config.toml
qk_norm = false
parallel_block = true
optimizer = "muon_variant"
lr_mult_qkv = 0.4
lr_mult_o = 1.5
Each number is 50 + 10 x the weight over its row's rms, rounded and kept within 0 to 99. Layers, rows and columns count from 0. The size before them is the row's rms in percent of the matrix's.

# layer 2 attention key, 64x64, rms 0.0471, rows 0-63, columns 0-63
081:58 48 68 41 66 49 25 53 61 48 40 60 53 55 36 34 45 55 66 51 59 51 55 46 61 36 56 47 41 43 71 34 41 43 44 53 50 49 62 43 52 43 54 25 53 43 43 59 45 47 40 64 46 51 45 69 36 43 42 66 56 50 47 51
127:45 65 48 66 42 55 63 54 36 60 51 40 46 45 35 38 44 53 45 66 47 65 48 45 49 62 42 40 51 46 51 39 39 52 46 45 57 39 45 56 52 75 43 78 54 64 60 42 38 55 54 44 50 54 50 56 63 39 56 41 66 58 47 27
108:52 35 65 48 47 38 53 51 51 64 43 55 62 52 75 52 48 36 43 29 57 38 56 49 49 39 50 51 49 52 62 64 64 52 54 48 48 63 50 45 35 33 56 46 55 39 31 49 59 55 59 63 50 37 66 36 51 61 55 37 29 45 51 45
071:54 57 52 53 45 40 54 47 35 58 39 39 39 68 37 47 56 53 48 55 53 49 54 44 61 52 64 53 50 52 59 50 52 58 55 31 49 28 44 41 36 81 54 38 55 42 59 48 29 46 65 65 55 59 54 62 38 50 55 38 63 40 44 38
106:54 61 38 57 38 51 54 52 42 39 53 47 45 68 27 51 40 66 55 56 51 52 52 50 60 53 52 38 42 64 43 38 39 48 58 54 54 30 48 59 53 61 38 52 47 61 74 44 23 41 52 41 60 53 37 60 40 50 48 57 70 49 43 47
089:53 46 40 47 71 42 41 48 67 60 48 60 58 70 25 53 46 49 69 66 54 52 59 38 54 47 50 61 50 56 54 51 55 46 53 59 37 46 42 48 51 60 53 47 41 27 48 34 42 48 50 36 47 68 29 45 43 33 44 58 50 45 52 54
110:46 42 60 44 51 47 48 31 54 51 47 55 71 41 60 51 45 35 59 32 56 35 46 45 49 35 35 50 56 41 58 60 55 65 46 55 39 61 63 54 50 28 48 43 58 47 30 45 57 56 51 61 67 47 60 26 59 57 53 49 41 59 63 42
100:60 55 53 61 64 44 46 42 48 44 63 59 32 41 53 42 50 51 67 68 46 46 36 42 40 54 46 45 59 41 34 49 49 46 41 38 43 65 47 64 40 60 60 66 54 48 39 46 54 30 58 52 57 77 34 56 48 64 57 43 61 61 55 40
127:44 64 35 55 45 56 63 57 39 42 60 43 45 55 31 49 49 65 45 61 51 60 56 48 44 59 46 56 49 45 35 50 37 48 53 54 53 27 48 58 58 67 37 60 54 62 76 43 37 40 46 28 48 53 45 54 59 39 48 67 64 57 48 41
178:47 63 45 54 44 52 49 56 39 44 60 49 38 53 35 52 52 71 52 68 57 68 44 50 49 51 56 44 52 52 35 55 40 31 54 46 47 35 34 57 61 62 40 57 52 69 64 50 32 29 55 42 43 58 49 61 55 43 46 63 68 50 51 34
089:51 36 37 46 46 58 57 54 70 45 52 46 48 40 37 30 48 28 62 39 60 68 42 68 42 48 49 67 57 50 59 51 51 54 52 48 67 33 39 48 33 62 51 47 61 53 55 43 26 62 61 61 52 57 53 50 55 62 50 51 53 39 41 57
102:65 40 62 20 47 42 32 41 62 70 63 49 59 65 59 41 37 45 53 48 60 42 63 40 46 50 54 56 51 36 51 41 63 47 49 38 62 62 53 56 38 49 55 45 59 54 61 63 64 41 53 56 62 48 50 35 40 45 56 41 49 46 46 35
089:56 43 36 40 64 56 64 47 44 49 63 50 65 61 44 60 59 62 51 53 49 51 51 62 50 44 36 55 44 33 46 53 36 47 41 32 46 67 51 56 59 66 46 50 26 47 48 49 26 56 44 52 39 40 42 44 52 77 57 56 57 50 58 40
085:57 54 50 53 40 50 57 49 51 60 58 54 66 52 43 17 45 51 46 44 59 53 34 49 38 47 61 80 55 28 46 54 51 36 44 58 40 61 49 33 41 51 61 59 45 58 67 53 68 45 47 42 50 57 55 44 54 52 49 59 40 39 43 54
107:29 41 65 56 55 40 38 41 63 46 61 48 21 51 53 61 55 61 55 27 56 43 55 48 68 53 52 48 50 37 45 49 62 47 46 39 49 67 54 46 34 52 47 51 41 64 49 42 43 40 60 55 51 55 54 45 55 74 52 49 55 52 31 45
110:57 67 51 68 74 60 50 67 48 50 51 45 37 55 41 45 36 34 56 43 51 43 38 71 68 43 40 38 38 32 36 49 40 49 51 44 62 45 44 45 61 50 34 59 52 48 58 57 65 55 54 58 52 40 47 66 56 46 45 63 50 42 54 45
090:59 50 38 35 57 37 59 55 38 41 53 47 62 61 76 50 55 52 66 47 41 52 41 57 50 57 42 57 55 48 47 36 50 42 48 39 33 42 61 55 36 34 51 51 40 55 62 51 60 33 69 58 42 55 55 36 36 48 52 58 26 60 47 60
084:40 57 31 74 39 47 44 52 54 58 42 46 56 71 69 36 53 42 62 50 34 50 40 45 50 56 47 50 54 49 47 60 47 44 66 58 33 69 53 57 32 50 46 61 47 62 47 42 44 60 59 59 44 42 57 57 46 24 50 41 48 42 44 40
089:14 57 54 34 51 66 42 52 69 63 52 51 54 41 46 39 45 55 38 55 33 51 44 71 47 50 48 51 41 50 43 48 66 46 63 62 34 53 56 57 40 46 35 62 54 43 52 40 49 44 59 43 44 61 47 57 47 48 61 50 48 70 55 55
094:63 52 44 65 58 56 57 51 41 50 46 46 40 65 36 44 56 65 48 49 54 47 57 56 45 54 57 68 47 51 56 47 55 63 54 33 38 59 44 46 36 40 53 65 41 27 51 42 59 42 67 62 41 60 31 55 52 36 34 30 57 47 67 54
090:51 47 51 59 58 66 40 37 37 56 61 53 49 39 49 70 39 57 32 31 50 47 35 57 47 57 62 64 49 62 55 36 49 44 61 51 36 61 52 38 47 41 63 34 40 41 52 37 37 53 70 46 58 51 40 65 50 54 65 63 50 47 49 57
098:45 42 48 48 42 42 39 66 65 53 41 46 48 35 55 53 42 50 50 51 49 43 59 38 54 56 68 62 40 47 35 45 43 56 63 24 63 60 67 52 43 38 52 62 45 21 49 62 50 49 41 64 56 40 64 57 48 48 54 63 40 48 60 58
089:54 41 61 61 62 59 38 52 61 43 67 61 43 64 51 51 50 46 62 40 44 26 51 51 40 58 41 67 27 28 52 47 49 61 50 55 58 48 39 52 57 50 50 34 39 57 44 42 40 37 49 58 49 69 52 60 55 54 38 63 49 36 56 61
096:54 56 62 53 34 59 52 53 63 56 43 47 49 27 60 46 70 49 39 56 44 57 39 44 47 56 33 67 51 47 55 69 40 51 70 49 55 36 35 46 58 32 43 53 48 53 48 72 32 49 61 45 39 56 50 41 47 39 62 49 64 47 58 44
100:39 62 51 41 40 51 49 36 43 63 43 47 35 45 45 66 46 54 69 49 50 53 55 50 60 51 57 70 30 58 56 60 57 56 32 38 24 44 58 46 68 55 52 56 72 48 50 45 46 43 70 36 47 45 61 41 50 57 53 43 45 53 46 38
085:53 53 66 41 63 41 47 47 42 47 28 62 54 38 44 35 56 38 51 39 59 48 43 58 73 61 50 58 52 53 44 38 22 62 70 54 51 62 63 45 44 58 56 55 53 31 45 39 47 50 26 48 51 50 57 42 55 50 56 45 56 57 52 46
101:59 43 37 51 55 52 48 46 66 62 40 57 49 44 52 63 57 37 47 46 71 61 40 68 40 62 49 38 35 53 32 66 53 55 40 56 50 40 52 48 45 51 64 43 55 26 60 61 41 50 51 46 67 40 59 47 37 56 26 52 59 51 50 53
095:41 52 61 40 54 64 36 50 41 35 34 55 64 48 64 42 49 43 44 43 54 52 69 55 54 47 52 54 66 53 66 78 43 52 61 36 21 54 49 50 56 43 57 59 45 60 47 48 52 49 49 29 59 52 50 44 54 52 27 53 55 47 46 53
096:40 75 59 53 63 45 41 33 47 33 40 47 71 47 60 63 40 64 63 43 51 58 41 44 47 55 64 50 44 39 74 45 40 48 37 52 61 41 49 35 54 54 45 60 64 40 57 56 36 56 45 49 50 50 47 43 45 54 46 36 56 43 60 36
094:44 50 54 46 43 49 47 56 54 51 44 53 39 51 36 53 62 56 49 37 73 46 43 68 37 64 46 48 48 53 40 40 54 40 64 51 50 58 44 60 63 38 59 47 62 70 61 36 54 54 25 48 31 49 35 56 59 56 59 59 25 49 50 52
086:66 40 52 46 36 54 51 47 57 61 43 52 44 57 41 54 70 51 53 45 47 39 41 54 60 51 35 42 59 33 61 39 48 40 34 46 59 53 58 65 50 68 51 64 42 47 30 57 28 33 53 34 44 55 55 67 55 57 44 42 52 69 47 55
090:53 65 44 45 38 42 61 67 66 43 49 67 42 27 44 60 36 61 49 40 50 34 48 55 52 61 42 35 64 61 54 32 65 69 41 47 37 50 45 46 45 61 52 57 51 42 47 54 57 54 55 65 54 54 51 57 56 31 50 58 52 48 32 50
102:46 50 60 57 47 56 44 46 58 58 79 39 52 47 49 47 46 47 69 64 44 50 71 54 59 52 43 50 45 28 61 46 39 47 51 38 58 48 67 48 47 44 57 49 54 56 60 49 34 54 42 60 29 56 37 61 56 34 52 40 41 45 57 27
078:69 60 52 55 47 73 55 53 57 36 46 34 53 39 46 39 53 60 45 61 41 53 65 36 34 52 44 74 40 57 44 50 56 33 56 44 45 62 54 41 41 60 55 57 49 35 61 65 33 48 52 64 27 44 54 58 48 49 49 55 42 51 49 42
098:31 47 45 58 46 26 51 47 48 61 51 54 63 64 50 59 43 58 48 59 45 47 48 50 58 36 57 39 48 35 62 45 54 67 55 33 62 51 54 69 55 48 39 61 49 56 41 35 61 44 34 40 47 59 46 32 43 46 73 67 45 50 50 48
093:49 64 57 60 47 52 38 62 56 43 75 49 40 65 53 48 58 52 63 55 52 57 53 50 51 44 49 56 41 27 52 41 29 47 56 40 43 43 55 40 57 47 54 64 60 55 65 53 33 63 52 62 32 45 35 68 50 49 48 38 47 54 51 28
101:50 34 52 44 62 56 52 57 56 55 39 51 60 35 58 49 56 39 41 33 38 61 46 58 33 44 55 53 53 59 51 65 61 60 61 54 49 68 61 41 57 48 63 38 55 30 54 50 62 43 46 40 51 47 59 21 44 46 68 48 44 55 32 48
090:43 57 50 52 47 50 33 55 50 54 32 40 44 48 70 55 50 40 41 39 42 58 51 56 38 51 42 70 42 58 52 62 49 58 25 63 64 55 49 76 51 64 49 40 53 53 44 42 63 44 53 56 59 47 46 65 35 64 43 46 53 47 30 51
121:65 35 53 29 53 52 61 39 53 53 40 49 55 43 55 57 45 37 46 29 48 50 53 60 48 39 46 47 44 74 47 68 67 57 39 64 46 74 54 57 53 52 54 42 39 38 56 53 57 44 43 36 43 51 59 40 55 45 50 61 48 63 28 46
080:44 53 49 63 48 50 48 54 64 54 44 63 65 50 55 58 59 63 41 56 57 43 35 58 34 53 62 50 55 41 62 42 35 54 52 29 48 46 75 51 37 48 40 45 68 52 47 57 52 59 43 62 54 36 49 34 44 28 61 42 48 53 50 28
139:40 61 43 54 42 54 60 43 45 43 70 27 43 57 33 47 41 54 54 68 56 50 57 43 66 51 56 39 54 47 44 41 41 46 53 54 38 36 43 60 53 47 50 61 45 65 57 57 28 47 48 42 54 48 42 74 74 52 40 59 47 48 65 56
092:42 59 62 45 43 53 40 45 51 50 65 59 60 62 29 61 46 58 46 65 60 58 34 59 63 55 65 41 42 61 43 30 33 45 66 51 62 34 38 51 50 57 28 62 40 63 54 51 43 38 40 40 54 51 56 60 54 47 47 54 44 42 59 49
097:51 39 42 40 53 45 42 46 63 39 49 58 47 56 71 50 68 45 66 58 51 52 59 37 58 50 34 52 52 57 73 66 38 65 45 37 45 27 43 57 50 40 59 34 53 38 62 63 46 55 54 38 45 53 61 45 53 39 50 55 62 35 51 39
077:54 37 51 69 56 48 56 38 41 49 46 54 56 49 50 45 48 32 39 32 33 56 48 54 59 59 42 41 48 67 57 55 57 49 52 73 41 40 60 62 39 59 50 37 44 46 50 66 68 38 65 34 53 47 42 47 53 45 53 48 63 58 45 76
096:53 29 54 61 56 62 59 50 60 61 29 58 50 46 49 31 52 54 53 51 41 43 58 58 50 44 54 51 28 63 32 56 53 51 63 36 66 45 44 45 40 41 40 48 51 47 68 55 50 43 62 57 50 60 43 36 53 54 52 52 40 31 44 74
098:54 46 42 63 58 63 49 50 52 55 35 29 44 45 32 56 35 59 54 32 35 46 32 34 60 57 43 48 50 30 49 58 45 49 43 58 38 48 47 55 59 58 51 43 80 59 45 53 47 52 49 53 60 56 61 47 45 72 46 51 67 56 52 44
097:63 56 56 55 51 38 60 25 43 59 47 63 33 63 69 49 53 74 62 52 56 43 50 66 45 51 50 21 43 40 46 39 40 54 46 53 45 46 58 49 36 52 55 54 58 69 41 43 32 46 55 47 55 47 62 52 52 43 50 34 48 50 50 56
121:28 46 52 51 45 65 52 48 54 55 45 45 48 58 57 73 52 43 39 56 46 44 31 61 62 65 52 61 53 41 68 54 64 51 50 33 51 48 36 64 52 34 49 53 57 54 24 50 53 55 38 35 40 75 53 58 55 49 40 51 50 53 46 56
093:34 53 45 51 39 37 58 52 48 47 65 47 59 50 49 51 42 63 63 54 52 51 39 23 43 50 47 37 55 37 61 54 73 62 48 53 42 65 38 44 46 72 65 44 44 49 49 32 46 58 67 47 68 49 44 34 42 47 53 53 61 61 56 45
090:58 27 43 64 24 50 43 37 63 53 51 46 47 56 65 53 59 62 41 29 44 55 39 40 43 55 48 54 45 40 41 59 49 46 37 66 54 53 59 57 61 49 46 52 57 45 43 38 64 63 64 55 52 57 58 70 49 55 44 43 57 60 35 37
107:57 47 64 47 46 61 47 52 51 42 61 40 48 59 56 46 63 34 35 35 64 53 54 48 40 49 38 72 50 37 54 53 46 54 71 71 61 38 37 44 45 51 51 36 48 47 40 42 53 48 51 43 38 50 42 79 67 47 61 47 57 40 48 54
099:51 49 56 40 45 37 43 36 57 43 46 34 51 66 56 45 40 67 51 58 48 51 35 40 43 39 53 63 52 37 63 68 48 50 64 62 62 43 59 35 51 48 76 70 42 46 53 45 51 42 58 46 48 40 48 45 55 64 46 31 59 44 60 66
077:52 28 56 56 57 52 33 62 40 40 40 44 61 40 40 51 42 59 38 49 50 80 51 37 49 60 64 54 62 56 48 42 52 43 29 45 46 44 61 65 43 47 70 48 35 56 42 47 63 48 49 59 44 60 32 54 56 55 59 54 57 47 44 41
097:55 73 51 52 47 56 41 54 30 47 61 53 47 53 55 44 61 63 44 55 56 36 35 44 43 55 78 45 52 40 60 47 55 59 47 25 45 40 46 55 56 51 52 66 61 45 44 46 53 42 61 58 56 54 47 27 45 57 58 60 24 48 50 45
100:45 56 43 48 46 32 42 59 51 76 46 37 53 51 27 47 44 43 55 46 44 51 45 68 66 53 47 47 53 71 55 60 59 61 42 38 55 51 70 62 56 59 50 53 29 47 49 48 43 44 42 50 51 54 45 48 36 73 50 46 30 42 54 56
105:34 52 45 51 65 53 38 46 35 39 58 49 38 37 68 46 51 67 56 48 52 58 53 58 63 58 58 37 55 46 38 59 61 47 32 49 48 54 35 38 48 56 52 67 53 46 31 42 49 41 56 52 57 50 69 55 36 55 60 47 25 62 59 60
102:43 54 63 53 37 56 53 57 35 59 45 34 50 66 51 38 55 45 49 64 62 46 57 45 41 44 47 42 41 47 46 66 55 54 66 58 55 57 36 47 57 54 56 49 46 57 17 50 63 52 49 30 43 33 40 56 44 58 45 57 54 63 64 32
096:73 32 50 51 61 42 41 50 36 63 40 45 46 50 48 62 55 52 67 48 68 49 53 50 49 51 37 51 38 21 38 69 54 49 58 52 47 52 43 54 65 46 56 45 54 57 54 42 35 51 54 65 60 49 46 44 43 60 61 42 45 32 30 57
107:60 39 52 53 62 35 41 44 54 52 49 59 50 44 61 67 37 56 66 46 52 50 45 61 59 46 39 42 49 58 47 55 46 47 37 38 52 40 43 56 65 48 53 48 57 46 46 59 50 30 46 71 55 30 41 39 39 69 56 76 55 32 36 46
100:35 60 43 45 48 38 47 51 60 59 53 61 33 49 46 44 48 55 40 49 55 56 47 63 32 54 51 57 38 48 52 35 52 35 60 37 78 56 56 63 36 56 61 22 52 51 58 64 41 57 56 53 47 47 62 55 56 48 52 58 37 39 57 67
112:54 43 45 48 67 52 47 50 38 56 67 47 49 49 43 33 54 59 46 67 47 24 47 50 64 57 63 43 42 53 59 38 62 45 53 45 79 42 50 55 55 38 57 40 65 55 51 38 42 44 38 41 39 48 68 48 57 43 49 45 36 61 50 66
103:63 57 60 47 54 59 43 35 45 42 54 63 53 69 52 56 48 58 51 49 37 55 48 38 48 53 42 48 37 69 73 45 45 58 41 44 49 66 50 39 36 47 40 71 39 55 53 41 35 47 50 42 46 37 57 36 61 53 29 44 60 65 63 54
097:48 48 57 61 58 52 52 52 55 40 48 47 61 46 46 50 42 65 37 49 69 39 57 64 48 54 42 34 44 64 55 63 53 42 47 35 57 50 60 57 25 51 52 40 53 56 59 58 50 74 61 51 56 42 52 41 32 50 21 42 54 31 45 49
100:41 49 53 57 50 53 48 59 63 51 30 49 46 51 29 51 62 60 51 50 44 55 35 37 55 59 38 60 60 42 49 56 39 31 57 48 59 77 61 50 51 42 51 46 40 44 56 44 57 34 47 63 52 65 62 52 31 57 68 54 52 44 30 59